{
  "n_layer": 13,
  "rope_base": 10000.0,
  "parallel_block": false,
  "dataset": "wikipedia_en"
}
Each number is 128 + 24 x the weight over its row's rms, rounded and kept within 0 to 255. Layers, rows and columns count from 0. Numbers have three digits each. The size before them is the row's rms in percent of the matrix's.

# layer 4 MLP down (transposed), 512x192, rms 0.169, rows 453-501, columns 96-191
096:138134116108122093133137113167132106107078134114125123138125177132147127139123148146153119145162127146117120130144138062164110082110146164115128098114153117140105156150136108132122175112134089127149132064106158138114150137127101104111097154146094125126133087119098096168129131148100117126
096:125121151121147171154162135120089105151091155134110066174138107105089132144134111151160194141105140165122089127111109122131146100158123162132140145121088163151119166148113114168108143136116112118162130129127175123119100131111150118112137132135096097119135103102127121184130124158111123116
104:134136150168120086131126109127111152125166130128179196124156159175156113110147114125082124108121107079112115088140130151142117129118100147139193182136154155090114137098111145159131156119130135122131128120147136115137125136165173124159104148103136130132121126119097077133168156147111140149
094:133164134116132082135108171169132121118108136144100122122166096120108081139105159122148132109140109176101115126145130136124127112099152150152148145157132144132159165107134144136094162141108078155133122116125120143105127115106130119157140145135122097110176201112133137114148101128082129139
100:146111108098162122143111118112154114115102187124121112086121118109096146173134126142110092116131114111088167109134128113134126080112132129147114165195149126158111195103097133101139127123118132143106086178094132115095122130158148139141125129101120116126132078086169140149128141116114116089
101:136089147162128148125122163099119157147117144145183128140135124106163135146123194129109109152123150096128147117188143137172113141109107115112117111159112090126144113122091137134123136143132101105160131138168131123125085102121134123136128124123127146062147121144133146184116162141108109090
100:160130134140128172139110113135075188108120123114138093148147089121098087115150155142114118146154136181120143086109147152131128138130162149116154141132100144133124153174146106079155136140133119153086153147142111144133126164144168130132159143137126128145113092089118139118126081099149129159
102:169146100149103171147121177121109105097104140159139110126127123110152116165163141138122151142113111175122141179158147110191101104124110116114137095143138116141110135155119117160108099108146142102153101130141088107112151152134112123100116123138100095152119088107090137181120103109152163118
103:083134122109136138138144127094117129131158126101130118113102110129100162147136102080137101109085133104169168129137141109115127124155143129108080126134099092128142114148134125166140111133128194113143152157149099150163110131106108129139112131062156174115129134145116108132142141105137120137
103:119144108108120152132088161145104110131137108088131090100133133188138110097133142124166151130112159113144098117124139108114097132110142136094101154153113143142108121107152120094137104096155102174137156108096136130106141101118118153107101121139136118139070123132154102151114186115091121157
097:122147132122123121154162114167139084121175174125141109108137149090122092117081111131116128105086123149100103128143151092131119098138147184120128139140125121113154126167174150112098128149113154131098138171125159101098091123109151124145145141136121123098136116144133157131142118155112179132
097:177152112097132136105170146113167147146133127093140111137132108148113138110103166148115084130115143160159097140155128131087126171112104113160129103126147152204128130148108097118137130105114130143106146138158155122107114159127109101147107094147101178178160101093115168092172154166090089187
095:100141092139115134136142133156129137091124151090134106116142169168085134123134151129065110127143124095141114132104141138172131138150115167175148117159182125139148087143105125078111125123149156109127173139093097092159128149107130131159155121124153067142105130119138097099126139133144151111
098:117151130165153087165121139093167115102156121128134152117134139132157133113161092120099183149142168115121134156147097133159169129126117120123112135131146118137145132110179137184145128096131089115159148117129128111091142126139133117068150152124106075091093140121119135144094168124156113094
097:154165145121158138136115145104133129168119148126131136140121143111133141146126143108084160120130179136119113061129142121130134126164127137092115144146148127073133174168068091148157131129100067130139112091099133112120160159100120142161119074124130113161111144080105145144142117079155137135
100:131118132162106109135131134113099117108119148142126101089113132174138155137147124137147193107126140157103147108148148105129135154081162155119130143110115115069125145132110104095123103142099146092123171115136131117081102145150120135119161124167119114102107094101110153081169105151117131123
095:128141128105115151095183097141138140063150124088145105144124110167119121126177138133152121104110113170111171117098161136091133112153114115097087156109117099129150122088159155127152139200112130090091123089119088131141101144150166106147129112127126161146153145133124132127152120129113091176
094:127113169115114128153095114143135103131145147152134117127085083154153106152146110135121156147144113163167152185182147113153132111100146075122122113101115110100110132129140125137122142185130132128133147124133120150119175120139168128175121156132115113078095126109087098143134108142123099142
095:150119136103111140117129131141118116129135132099135105115105128113128150195133144088116122134101131128102122124147117061093093149141129144108162129111158125102101128098091139107131104074134112111133129093137146093096173176151122098124127171133093131106120124109114152141102136155105172121
106:115116128149134123139130093110112114123129137164113134147122158156132116086132136137127179131130129138086160098141083085171128135123137112100107138138156131114138110146122126115055161123081125118191159131109141118122139106150140187118094099099153104138098100121123132152146137094138125083
100:087178146138183142118088150138104163129130113150119161101110101091111135116153116061136130111134129131144121128133126101138148109152142152095111141171142128134115161155101144080137084162076157122118119100119141139113125151128101190120167083193133129114128119133117143147142126088159159111
104:128068123126125127138125129129088135093134149148112137138145124121142103105174146114129174055145145136143110114109121127121166139137135106134084166164123152161158113185163181135104153145141114128138092139138156122107115087121119077189132125134142148110137119155137109156131140156089140145
106:100150129129166116123170137118147149113160085154153128122153111100168102116150132133132171102147083123164100125121110164162157094145125161132126163153083159130109111115124128138114175138142152149147103085090150160140155126132145153133138190142150090136135137162160136118155103136122125123
107:107108145144123121084086135133122149176134112139098124136120132098114125132118138145129097108163133141133115128127120167101164128061125116164116141145107143128135082120130102088125117093124107146117132139117151144115143162145139137122160116141120181114111181098149096059139146124122100143
108:148113140105146140116129163132153120140164098095121122087141135181132173180165130127102117089090134123111094099121154121131099120154149157133102085196130108147152116120135138096118093175130148157111130147119144147129127109119111131091141135080139120142106095130136142139158110148111142117
104:155130129133116112129110161116150109117129124173125070147136120111099144122113180139075137143097079115111101122130159142052110173111110125123145083111147116142108143099136169132137139112117144114120135142128124123181126107106139135128091122099125113123090130133165124156162115052123101111
099:151112122115128131143158153102123109087122087126100164135136140131120133127129130080136137140117199116127090144111175167070112161078153136172122115079156131143116170096178142132153138159117113113130162148115139153099128100119129131136170154087112104075134158155128112192168109137136121125
093:139081139104168093143068145134112116148122216147112109145111089126140124121149155112162131088069079108119120137166134135164106119155132094153125098151132119163157108107131107138135093159101109133085133170132119138129136172124095130132154109130117150143131102121155137096108107159147134179
097:147201104181126132131134114109158098072131183157148122089139126184125119184094133109147115110122135123120149140132131110148142123156088156117119134143109078109148112103131158109113156118111125148123120136129102150125132156130128136127133092108118129134136082124125134095109102142151104137
101:066180122131118172131148109126125115134163124186116100180116085126095155161097131172135164134120112123141153124131123140100115107151120114105145126152156114174124082121122148067147146090120146120083108140140157124146091128134126148111146114147096114126141124160123145151135105124152154134
098:061080102134107131141127096128129146118091121148147120110123135124174105193150103105121166099118123142133093103129135108117153146116117116162139137092092130106170120118078092131133138165141114149180146070096148129093145151110109148128151116132139145140142138095160163144152160124163115159
095:173179128143121116078085094142156107111109123108126132138172131133100116131136083119135154103150120167142145122117127159153151147132109146107120117154134103133111136117138125134134116168126127110090130155163132106100139142157142109112074125136126075156113133100115128145132138124163161108
102:085128154114124087111134116147153107183072139151101135160111105134114087116097130136149134094162119101118160135163158148136136087112097141131147105113135167117130095119126142101088148136157147155110122109145101162152174123159090134133107132134100117136165157095138195135163074113116131123
101:123139148147112148149145131082132120126089128116129142156161126144077121146125145138102163176191128154127116146135173124114134150119120101132159108146117123128119132140120142134103124167141117111132124174172135125113144118136173096137071113138093132146119146157065117136118121096098094119
093:135118117137120120109120114093168159149136146140128138067164145155119175115115105097132118113137112100094119085140094087116140106126107155152144119113097194089141138116138111106137136143137124095130104167138184137148164128125063150094100118113100122146136152126105138101131134157145176135
096:141160155127114141093134152117149095151135077125107080132110095126145145085129132159151084133156144124141150141107162129163125112145136112052149094125089143161165148116147088121116111180113131178144139112124090119154106186164124148122141080130160091072093120129143151093097118154108140128
104:130150106170116110162093108131098088128116157131167124123139145149141085125109098146136140159117147128099118144128092048146150122135109107121140139078139180115099124142134136125124110158134137108137118109146159121176090090115123164087121109145092102184146142093166138120147190128111167087
100:136126138121106166149149146119177077098100071122131174162132139159109085143161125096123099077142143130135121116132120119136152154128111119131149120148148106138156162125142104137100154125118082139124137119122124100113115121150134104062115149135086143106117142069151115117127154126111137140
104:128154108119166118167124149093171153108111144104157128129167170131106113153133107178141137124125122127162138093113157104129075161147126143088146119127120122101128115100158096130119102120129141122130125112142140136133128122114133120108123091104140162169121145099123126129083153125082133129
101:138158067126118147103104097115117113167129123132143111121162127144131116154095174104141146187120133122090095170121152095163153124135080089162118137110106144116149111152136125168084130150175133142122138111115114120123124120154117142157155136157150121118097130156097127123130106157123138114
100:158141115100116132045107174144128164143110141149099171130144103179061070139141115135095149132133163119106110123117133124115167157163148126118111139124161135120121102115104072063139151135113169115143154124162125149134122131122162109130100132105173122151140134104158176132134134140111086159
106:147123128100151115152138132113092114109118112125107103118130121144137101107126092109130160110181114141111195117115152095159137127105109122138151162131100173124185132143100151135103123147124162155140116101124127135115187137114084097148177092190165105112082130171144156127110164110137172156
095:117116090167127113112138092120115120083093144143132089142113110128154138135119112115104115119129130122105096141123196146115114128163076111135134141156094139135163108149134138139143144137138131125154155148118117134126108093110162083100121141123139123156180103099110144130120083139166082159
104:136098154092151097098140171138137188129133130108108117103071075125136128094149103157117128110122135096134116129100153127098087151152114154095146126107160157145143110169109115152131097160097171113112126146109127144185105089141116111080153134101136146108124123170155172122126137162132118152
106:112146105141132104139107085129135128162123156116135108149169114114110136087124094155143138118148143116089127122142120109137143133148126103151146087086096102161101112135177103108117142134069104132143122106115141085138098115084122069155157102130116132144108131141148156101148114112126109149
105:122124138109123114139135141138094096141104158154130074122141108113149125131145091087118153136095142101161100101109107141106147093130148114102102138198161141140127162118123144176133101111125173115142129154134102128132154127139141156162148105116097170149094075128119092160141144095114100116
109:169128132120107120187129127124142172146121094107135151142126161083154101152126145120113125163149117166092179123130131161159153083117101125122081147098154119153096158103103123135125124160180146077163101107089181116100136152147121155119140113145107127134094126151114127175125168110126137153
103:138155111141139074184150133136178126125148122140120164134106152126153117124160135137144119151136154143140099141157149134131086079114115126155149160128129114167121150107120124097101163132140159139158097172099150126128080152153128174141119141140126137121083138094121092164122093165159118121
106:142125128139122116143138134157110134152134110130132145128119151178144116129132131134147092122144143157080161074127120081128172137115135136134140146186147119148118076144130142145127152106128092088085110175159085144125104106133140136128129114136088114162154101149105101122126107138139178137
# layer 4 MLP gate, 512x192, rms 0.178, rows 454-501, columns 96-191
109:127115130124131118142098175131123177151154162127112141101081114133081141150162177128159123131096152174122091125081119153134140117139106097152154118130139132121117094122077124166093157131128114147158139163131110102111147166084111136133112167100168115099171120102161113129145106098115126131
113:135107127187118146090118137145169130091111167091142138106108169102111099116124099148119140106141146132154119111130105160120143157152131119092129165109129183131126166132111068178138124119128126144162082141125150104167113123126136130177128118118110152140175120104133143148132166132117129183
091:126114173196105141139120157136120119124117107126129127154119121066170153151136114162118098103094147098113135160115124086154111134170131139094147133108078166123098128116130151117165103089107179140173117109104137137098115160151142148131102138140180125148127121150139141112144148130145174124
095:107097154177142092131095160139134166166148115126125115091142112136144128143141126174165119102115151147143151108164117083105134166132164147107134103104088149092157131120164147149126141149140112111068136173157108084111085091094105139088111163135144149121152159175119110089120157114147129150
099:148095121137136182170096103119120125129156140176129102099144136149087150152173125159120107109097109140163140132129115091093166146137120125102127119111135161149137122088163139170118166158066127138134137129121135079110150126119142109135136145126159104148126166121170122155133096089148113125
098:134127141098143129136140090114147117079120128138124158162131121136130101126132097141097132133145121085121110141125172135136098096135138115170114115122168132128140109111133144128191109096127102163119127134097110093166104174043103125131134141168137142097120146097138119068087144145146137128
102:149135134141157124139096164158095156159156122121112095093093138090138129137096144111056109117133179174115131146104162099132153154176109108102134144113113125099115115111126143145125093112094140121120158149107145144149131121134125110151125142126151142074127139193087138127138151113142137094
114:129137138104125143148149127142125099102146126124082128146124104167142112105143091078137110152143141110165112125081113119156125159095127168112152117100123121158164155092128147143156141137106117118115116122159195126148134143102110137113118099118150093148090126126131091163098175100104131159
098:135120088094143128120108079120142144135132099143085104145110113093153111100110126119113129116103119092150151161116085114115110202178113114086060158113093148117138113145117115104145100145144162094137132125126115125114116123183134164117122126168134138131118115157129154150111113136178167139
099:115147137128125131181157133106151129157133089152145180147131139125128151129128127167153116128144143150176068138125119129178156110145092148149147160124144096121110133112165144114091128159151070110176128098158152169115118131148131181116115134171122150155155118169122135123101109122101092109
106:105108122169119123115159074169097171159094125106150067133095148150126145158102167081114136161154159129095114157132149107106090107125109121137148110130116099105117158095119109127088151135101122130153113067128125122081140111140117126108115096142119094097121115145116144144111110144118132112
092:119150135129120084116164121154137109161150116137124109153148103111158146133134122161172105165074150132155112146143095139141137162071154124079142092158115117140167155097165088121129122113135151141139081111147161143118131141129112144141164096120125124128159137170124121134114141111087123158
109:107090178165201121118121100101117132144152119143140118161106109115167148177110140141109117127167157129080111164163093142120160150087157102145108133123129171134154129114162115123118111165134156151109140092149119083097168102170140136128143149128089115154133122134135120093142099120131108151
100:096098127147096164108145110111121098096120087160111138117147131111125103182103126116130101123087100097153175133116120109166127134162144179118129136107126142163130115115124139100156105147192115160131145103110101120156114136112165156133132118126138136096120129149098090125093137143082156146
095:139111141135102107144145108118170155129104162097161118164080110125129091140086140150106103168088142126164176168123137176123087145153108136102145147145158108120135138138139114144108125113160129110078153076142113128124142149146136156128107088111155118092152123122161101124095160098181103118
100:129112122122127125141169158159168152141114058126129176105124088112110112105119126157109145107123155138172103090142172124163121137100126110094093065126152164096082114140139159175121099097102169121169086112128104133136136125148126145107123112099141130140142115142151118105118105106126146125
094:094114105161121168141145142095101148138147126122109081134129151097140134115111148166145109156129126090152082094178091105129157107163092164099111144119059106148130104113146098132115148109140113116152098125103118135144103115150139152116119157155151125164113161143109117149156142120135132093
093:151101129157131142147129103189151121138134099166074146126115071131133134181147144134145150116127115112103169171140204114135161141114141096115142130124116144112119143107170125123128092146112115113108135146100078109125098147134150127090150091136139152110137152143159125157089099126164140133
106:103114111144084110179127115141162108120133131089107115123127170178099119150153163129159113136125132163161089169122128105140086122156156109128145124117116110139151113112103107117127134156136169064128123151137095110129114135091138155105142149167106127121131162192130090123098127135150101121
091:163136168067118087130145101156141147093142121112167147144143158094116126140133138164119159142113106135154107125106136141115163134099133140118157120148148101156120153107124164155158187108129088174123123178128108133124139162138109154099142099104116167162141161109127142124125160106127124119
097:140118143148152152119167112152166173133146119162109146136108116115120129147126139155087110151164144098144105082097122151126100091124137145145114094154143127095110140160169057143158097123080181090135154126143137144118134091118120172135102128155158109140125109138149105129123158146159160139
101:093136131095116120135118154128137088125119122119133081129167133087127106110150124142108087143130084153182110145136121130161123093118147153159110119143142125130115126097141115130123116058121117130160075131095151131137099173144121162167108167119146084108133115190139127144144118096112138081
110:128132172119118132106120095145107118153114095133127148109166164166075139114140118148138145086090121127091097117128140092152115149161133132144167116143152140163146143141118094157114117118126100125125179147150096137144122141096146159160190093105106194111119149076125209090128128109125144095
101:141149145120099134146079149175150093139156122106150098180097148139128088120110128151072137137105058145146158117139114094093138149137153134108134102170098110141116169123143118122122143143136111134146130130156142117136124122090122154100124129162128172096136136152124114156126132126120110138
109:164129117131128103122139151140096140111136111166105184076111143057125161128103149159148147135137092143172149117137148111130149203150119169109168156135103145061133129122150131115138125157134189135135158102113135166120149146139117144154132124124096129129092129110084103142140161130131111114
099:124123120149113108116123099107099125124127154124111084096139118159156115089159113116121084129154124138125201106166115108116130097164124131125096143132121183130144148165045143101135125147160117138145148106092117144141143117149136120150122133162151153145139159134130124121123147085121143140
088:117118081129136114138134187092143153118144166122149130142126130202152114129129150125181081154141103123111122119142153109127109134171134151082118100151158138087165114131107128131109138127096117137176150128060124131136120163117105131114131127100149153129124122123107136114102129078135155173
098:083137151099146126148111129174160111096117092116123117104081132118135148144147162111138127070118117147112070109120111084143126114149106076128144129138124092123129128173103087114105114115107078092113134120116118151098133138169142162127110129109112125152104125112129131107124150121123149116
094:128160114195114146126124132137143110158145086166128133126161101144143107166097128119139151095141085166161154134154137107137121139150112147142138122135157140107115145130118117099079068123153134151136126126121136121158107129143135079121127126167143111121125127112152135099132145129098115127
088:120099118119139132103126132118084146143140128156102127131144066124148140113099132074117129141128186111084132123116126148121124132135100101114237119087189171139143117121145109127124172138156131113162160129078141115144110106149129129134117139096145128118128074124163127148167138127125113144
101:197113141141161113140125157147146135137117142144104131134103128093174146090073105114105125165128158154112146117144103094152098168158110156125133114152128096120169114146097125122105143123104125087125177151072136119126145085131137146105123177151101160106103102126149147142141139093089096115
098:143128126108130137112099146118152133131134101082139097127145151117110135156139157152110130088104166101152093107153132137131142187113145134135128186130142130116101118153130106114082098142125093165107100102114149077121110090137129124107137131143132142117125121147139133139142139142133081126
095:140078113136182112133146097138137138162123070104144148143106114164188118121092140144144092160121116098119073118103138084104135136143123146109144122132142121128135140141121135129114129122139084139097107112136125132161109113113112206170144138132121091159140121106136132158115123144111123136
094:130120134119106093139116118118098134085145135102150160100155141098153095118127127145097120119156128107101111111141132148112146131150125075132077121118148102158160094142118104139161122111168133128115105133113130144110120120124135135163093154137161117112092171128083088102103175142121090087
091:138141112103158121108098080157114145135177166147186098154098140149110076117108119117131104127111154092152089136133149156084128142120117122108130119126137156117139142104116184165076150096131109129137151158130097129110134147099110115131109122145114173117174133134125079155097125074158129092
096:146081127170169120109149079161143108100126119133120111126126106118101148097121127124103148093123130100132138099147155138105134148158125150117107146146122127091104141127132118118131091123100091157105169115090160125129166112192120124121177123097082132158144096143112147123139094122095129155
097:130110127151131145119109132139110131079102077096122139144128121090132137124105088086147091122102116148135088112116159125128118135133144150138118118170116161102161165130127147122121150110128112121172113114128139086107136129100128121160124126109141061104114117072137161167151092140133126120
106:109112115135100134145135100130103167102122144147059121122167144145140160128149136103047119115128124141118162131143132141131142111138140142124152112112081095163167129118133085127161136106148144110108130144128163128162137129109163088145123147118129140116140102127091136167145118139161129085
095:128146145154124105144141156123132131098130135109131148139148109159129113106144120153180122140072119161128122115145141156143113129165133167114172129149139106132121140055093099136132171145124123129129138188141145141118147127130093159169117105099132150106130132131115113112129142122138157162
095:149112129175136107101114160152135120127110110159156145140124126123080078103098135160137119102164087164104105123118143112113130153104164119067118160119111099123120126109090138144149077175116131118121118098145114097112168144145148119138164135112123115168152107136096145140128155113173082131
094:075116180131124154129160159144115135143085118158157127160143124113112103106097092160102131112137142133114124154121101140096101147116125115098112079161126093108121146110156129127135129084190129137138179128184113145108126145117128143125167121117131123172159137145150133165103101124121133135
095:103134142106146136148132138128113117134121124166095159135086134085060145126161096170093133124087124175132122117135132126133140123105123133138108143124121165119130120127141128122144105148086121218123136151128145115101135134099122138125098163084087167124144150130103143143125144133190100077
101:109139129096124120151109107146116128111137140118155146064104142120096150139172140136068125100155139146086136149111141109116117103143116116126133136090179101114099163079109099159095095128140124136154129141141123110157131099121116082135118152112144121094130138162120135083180138158128153076
121:115122153155130131105094097069132129139094140114134142095150128130120147125106068155164161125152093118114187104167168131137139118126171102132106130126135129124135136119156137133113159167136107119140108174088132161160106144113135137134167147083120136079140102127108104102076121119146170139
100:118148133105077153147130122129128111136152125093153116087126112099136139119184129110118121149146105180148131119075098126125133117127112105123131100167126115079143103086087123088106153162128160089134128172067178121137152157146146139116119114084088177113115082103116130097138122100138132072
104:104093121122137115106141113139091121153160140116163138144144100125169131143135141150136123169115112103145117115103136133139145119164139085143144126153113130077104104069069167162115111120137122124106111113144132096116097160149140099122171141129134100088109102114109146134140085107167113192
112:134110120116148099138111093098139111181162135140130135133118148129114121131118106121099131196133121138112128157131184135146099166122102151137089097163127104129161088192124112092159138062116099117124179126117111110142144140136098135101110123151130107126139158164150139124180164103139131168
107:127152119121101118124152087145136102081144167130141159105134128147161168126112096110119184130177098125157152125115149154123079101138165139116077107138125094128102112133126146112097147090149106102149128129115098153123124148081162105130118101142099170073109114119160109161159135139146108122
# layer 4 MLP up, 512x192, rms 0.183, rows 454-501, columns 96-191
101:080119090139167122114087154135065165119125167139146142122137097154116116128156119117146130132117212138092124130131136097089119140148105145173154153129119126113137153096119128102120136112110166169120117135114169097132102099117111140135092107116138129116119145121133107098141101166129158136
111:123140178110168120150122215149125124153154126115118130120127149134136143146103074121109099156094085127122144103129132096090130122176102131092146143170153146175158115141042141111112085108091089129149114149151122124144143116150123077123134119157109147114094127112139113136127170111148147102
094:137101186200124130140145182137100137163137111109121165088131169109158144164128118179156113128123095110128123135114147113145114087157165124104113116138110157074112113169131115136125091106121139150114147124085136158118126167119138121100122150129081138125143152152149116128133145135109151139
095:140140147125111124153103128133138130134129156159120163117152143146171125091136152154129136139116136104139126145136092096126157118116185118136140115115164115089132128135141112118137153135123104132142149146102100103151146127131152149075120077122164132146135144160130146102129158135129116171
100:155148119128112113145134110110133122129081162121123131122161105124149119105085152121114151156091126096138156144084106107103123084118145112140150098143137071148137135138094135102127109131129125158106118113137142155141147149084144137185162105137120115151141114141106118132176095115136105175
102:129131102132175134151133175131104117123125118108136123103122157145124148087140132114132075163116147125108125137132076107139148103163141121093141154171133095151166117107147147114107096155076160097111116126175118135126151139120175134119105123134120164125100124115131139173152124126093136133
106:108088176150103125158129065109144137133111118187123158153166137133088092115146116121144141110118109112139129100104111123125112112088161086129143116117141148148143158106100110125152149156114148107123097138140138118106126110169098145090088129108173110144131165122199092137097129112124120110
114:090111097153156128124117136116098088135126110122151129144179119176151120122130111143092115133166171114112130144099108112122089121118152147138118127097117137084136147087089139135142143102120124144126121132130136129112104136121145097129164200138150086141121115172128129094147129132131142051
096:117143155109148091143133128101141109094113157120133136129137128094103118108157124129115085157127141077113131126146098106112095174139117123115097138108104099144150137158139128112127137124107144109141155138082131122134100157126122160137188166136119103137158143148137154131134121123127133112
109:133104095121130104133133148105139105141091107152137115114108113180166155123145154107131130145166135099142145140168114123161109139090111103111129109160112146139106121112094111157149100122119120164147168148106091113130139164077142125089101109120142129122193155122143130124128134123126153085
114:182170155111115123091125125113106088101125151121114112110090143093144154164102153150142081118148151082077158135077118108129170097119149074108150134153118134083118120096138159144148122128142116100198121090130140150126132142118123083137128124119145064104151154176093131132132077123162159105
091:159148178124128134138166145111121113114131095194155131109104148127096152122127127131108132111157118156104150113137097165127162144153099137139149147118109149132133122143160151123151113118112104181136094126108132109132109123137102151127108167132131141133090115125104121107150127127138073102
104:123095106151122105144124139093095151124144111146128121169171137137147122114077163115142094137112116117146150137110124134139124139134142105141147123134111101158155133156096127154108160109138138117123132136134149131131104110097095158163118128114149129111121080160112121095175173080095133169
097:097111140123129141159182151152117137167152157145110128149101118201106107096109139153123118138139099154126132138136122148108135118145112141125111145175112103149124069149121154127094086104167159110110127166118152108123123113163105125124136197119125115113125128152122120147149111126167128106
097:127110135079147130118122104120125138114143151117132176118171149164126166114170095164135162138125122103167151106138138133123125116156162162131147131124122139088132144071099175109101123156142063130111123086096154068139146149122140073140152153120145121129144153129075130112125085126112146111
105:123116094144108152096127108136102180132093137164117139110117157120177113146114139130159138106101136094145127131186141113138132130159089126161112109149143119113111121165152075163095131126156144155151169168160122151106114157139130141099092148102115136124128113108145111127166125088126158114
087:095124096132151137111103172122182173156142107101112113147114148108165143107154141147157125137080114120147093100167114140122148073113099142117105160119127138151132107159172101090124150116114137139156120119125143128138120139113121131124099155161142107129121163124120160107137116100144166106
091:109130110128129149091174168090087146117111117111171092121128168152110136116128131167105119155113136119150095121123116119101087123124120166151131139131121153155148118163071139127134140086131129141152082119132176142097177153144114092163128180130122090162131120066078141101138184137111109114
100:129137109149132144151125101140133108143103078122130129132128156163106103089143142143120150089129106134119137100148141121113115090176196128093130136139153122142147137154153134122108083122181114156097149150090147076125149139102163171132101115145097125099128135146147163152183190129095151114
091:083125105082110130130130105109157139130109125125169115144109101134135146124146189118137131175165169105135130135154129127123136130155111139144162152133092100125098122080123130166145120144139155156129155113172149139112130102144141113139075122142099120158104136107117098149099116132170166115
097:128114117122168132097161137104160116132170121157136118119099098115146122177105180122105128166149141103088084120109091158174114113126122136151105140118158127102119106142147055096136099144102151117153135118152148103102081135100173147134143139157171106141151109086123149104124137091115124139
100:150156126122076115116123081122121162111101134101062136148098093120136126108165096140166123125110157155078142115167153160140127129147110124107101081136146161125093129151117104125124115108108138119137174154144116083081104162142147123157141123091110143166138135109119148163168114119124137129
110:121111138110146135113124126116115125120117167108150151137135109144110073116177166128127104130093140135114160130104194126124119153151112137106137114127115138152131132118121101117149164112124160085106108138158092092135116125086132150117126084121159101175137131134093155149135102098145131105
105:144155117167156083134176120123128159114118164142135175139137101100103132149142153107172100144134152133111083113121117143141126154102146088111109117075171152148128103145119126161135115124163121127099115103130125146106117139136139097120147158133094166094120128084123099123144126145107131162
104:157141131121106158117160091163110173116118140142116131143081142102152133058151108102112144119111091153129117114166124134105120140142129133136108074133105123129172179164130129134113159095135143142134145106097116126154156121148168151143107105089134161097150109141121178133141109120145120123
090:127143132157099123145100125112128095137139122152151111123165155146153168115120117090109137124094134109144107150174099097099132098148106127123153069099112155142139119140122097145109124090157111133111091122124093160122161122092166100175114158135129156163081113160118085125092131133111118132
094:100130116160114137131121135153116142113105092129102124119115180107123151127049096158092142118122120124113127151105131157120119142134145118106117132126112108072093157116129121181097165123130140129186108138114119130113100110123174103183119147119140153132109100095138151147118139129092108123
097:120101171121108143118161167150164104143079118102139144189097102075153135121093159140164138157132135123141104111106178128108140123128114155106159132110118139119142126150159152143145179145135114079145168120157098164104126139116102114148081148132139123140125130121140149118120127105160101130
095:139154155156104104124105131097143124143176147119134130105110141151143149095128122121124142092146127109142135147170115112120099169100114178141120135096128150152137158113142098144137114158119136168146142138138167133145151120163151138117156133141138099132135148157145136098112142118153079103
090:118125107160112127126152139112090111106098125118157145130164124116174129149115148111145105115092123132146094130166081129086109110109101151130106139141103123108159111185154086150109136121088103204156160126091156091175125155171112151141156130145136126112130121102149151156135152163119153090
103:118140118124111150139143124137156163149153116130116159200110174130154123118108115133128147162085116093094164121156094131090140158127138153124126108166134135138111118128176082083123114122106070105111139161102137134122095117152130183132108142163165134127132097091118146132118137156097162126
099:166111152143093165133089118122100101109099164086134104105113155120136117126139142173128103142154131141145101155149138132141118147119168113128122126159146074136098117083129103096166114109122138171122143103099104171127089118094137153088117106147088136155103116135142080114143131123136137116
093:137057144087138115153133113144133116117142109101152110118117136136166148105109171149094099135165130059108095116138121108128137156140138151165121079141131163153119118141175102118130128140134140129120137093110134094126100092156151139165113106167120126133099149114176149128157126100108175132
088:152143154115102116137134124130148096128128139131097120117114169110146127117156149117122147108118140147163117163147123162180118160139117106125089124145128127156150107133117082143164159145121107099101136107147114180115162126132130110135146142159160171115150137112103067140116150139147127128
093:177102148101085123126169123114153163125104123129121178123095076134098139159164133142118162128098135156123092115111157109132116123081119126175125129147140184129082148103137146117112092131129130116141103110162099116136149112161101102127122118098144114164113154119130155144195140133132149116
101:109120166159121124139108162132099133133099116109125129173119134129136117144137143148158105127119145122138148139128120093141113112106119130117143130132116097141159134161165106081166143122134162065152149128125118155088141159125109102128121117112128163103080106140106146105127128111184161169
094:116135106145168096081113134143126121148168125101142128123102140140154083090171144138121095151148135098096134167125163145122143142117151119078131117159163138126105095170119098117150104140137145092120133137145118122193097113137110141089099149138150114126161117131138146105147167170119155109
099:134133133137098156145144099139150120123134132098135121151114109140157119081126151114142122089087147082179115103153094119114151134096134133166120118119097149121112104136121146150107141145124114152142111108156102112143132103181117137129128123120121143184127113113176117151109136126123119138
095:155130157132141117149135152171135153116169111162142116152171139123103065189118138151143105133141102088116151129142174129111159089157112146128100159127115125116122122119149157154104101090115117104080078112109129147155164136086113081102127129117136121139131129158152086139176127160125117113
105:133147167157116158115101117133127157145139107127169102142141120137163148118126081160119083131161156110198146135150108171126085146118164123108147109126111117146141184115132132150116116094115162191118107141142102113110141113151059144120157113157131108136141096153101144117148096110158115110
093:186122133136140094138094070147100096133164143120135122135117125182163148107131126130153100104113132162118111083156136110169168106179115111126084143109153137115124115161086073168131129115123114127142147116108148134095131114103137137145152129168126144099127136179153056136158179114122138139
087:126110142107155126146160167146131127145136166160121131092167130099087115158171143158162156129106147136130114112122102105132107129126088134167126174098107134136087122103121146160150108122124147158133114091120156146117161147126147125159116135114140140104092164121121112114116140115120148117
105:096111143106145125120116133089088105156139149118135096154167159134129108146106113112132163117145102132093119141125140163147107142091109123121123081158145137122108130114145146112141181084094149122112137085128180115071101130093122164135151156114118094118124125099124096150115124127136105177
116:088103153155145163131069100118118191136092130161125146116109122125163135103117111119169136131101109133097130112152123145143110159092142139112098150125136118129116139131117144153139122140126097095137098162084120123115082151102139163141123141097140121108165129133134105103080132139153129086
098:101109126110109094152124130157109128093157086118119101126095152140161149090177131159122109171156163108116127163079151119119151105121140131140131131107167161135163102170101178085133113104153136109142087130136076141135082167120102104148117132152136140146165123099147140104146106137134154118
099:108130130137099140105121147137148103115078108156140209082152155138119127108171122126097121113146133115131143100144131102123123125078113133140102071145111163131119163175144110178126130119094109157105141142091120152115164121112129138155129093078136125176159111109136124148159120081093157078
097:138143123122134053163106123098122141182127129126122104139124157157131098145111122081137140170141140156096130154136147129132113153142131118157084094112152119115123088157131134142163154046152120129135148123120111118135151159150081133119135116130117085123144144154155137113143149130180148145
106:117131129111146176131119133141116095099154106106212072096094139108107142146154140116135104107106125134117144140123118086142137104122155131130144130136144142147121169165105097146106159093124150148123098148117153129123121091097094130127150139100141151155115122135125151076122125121129140127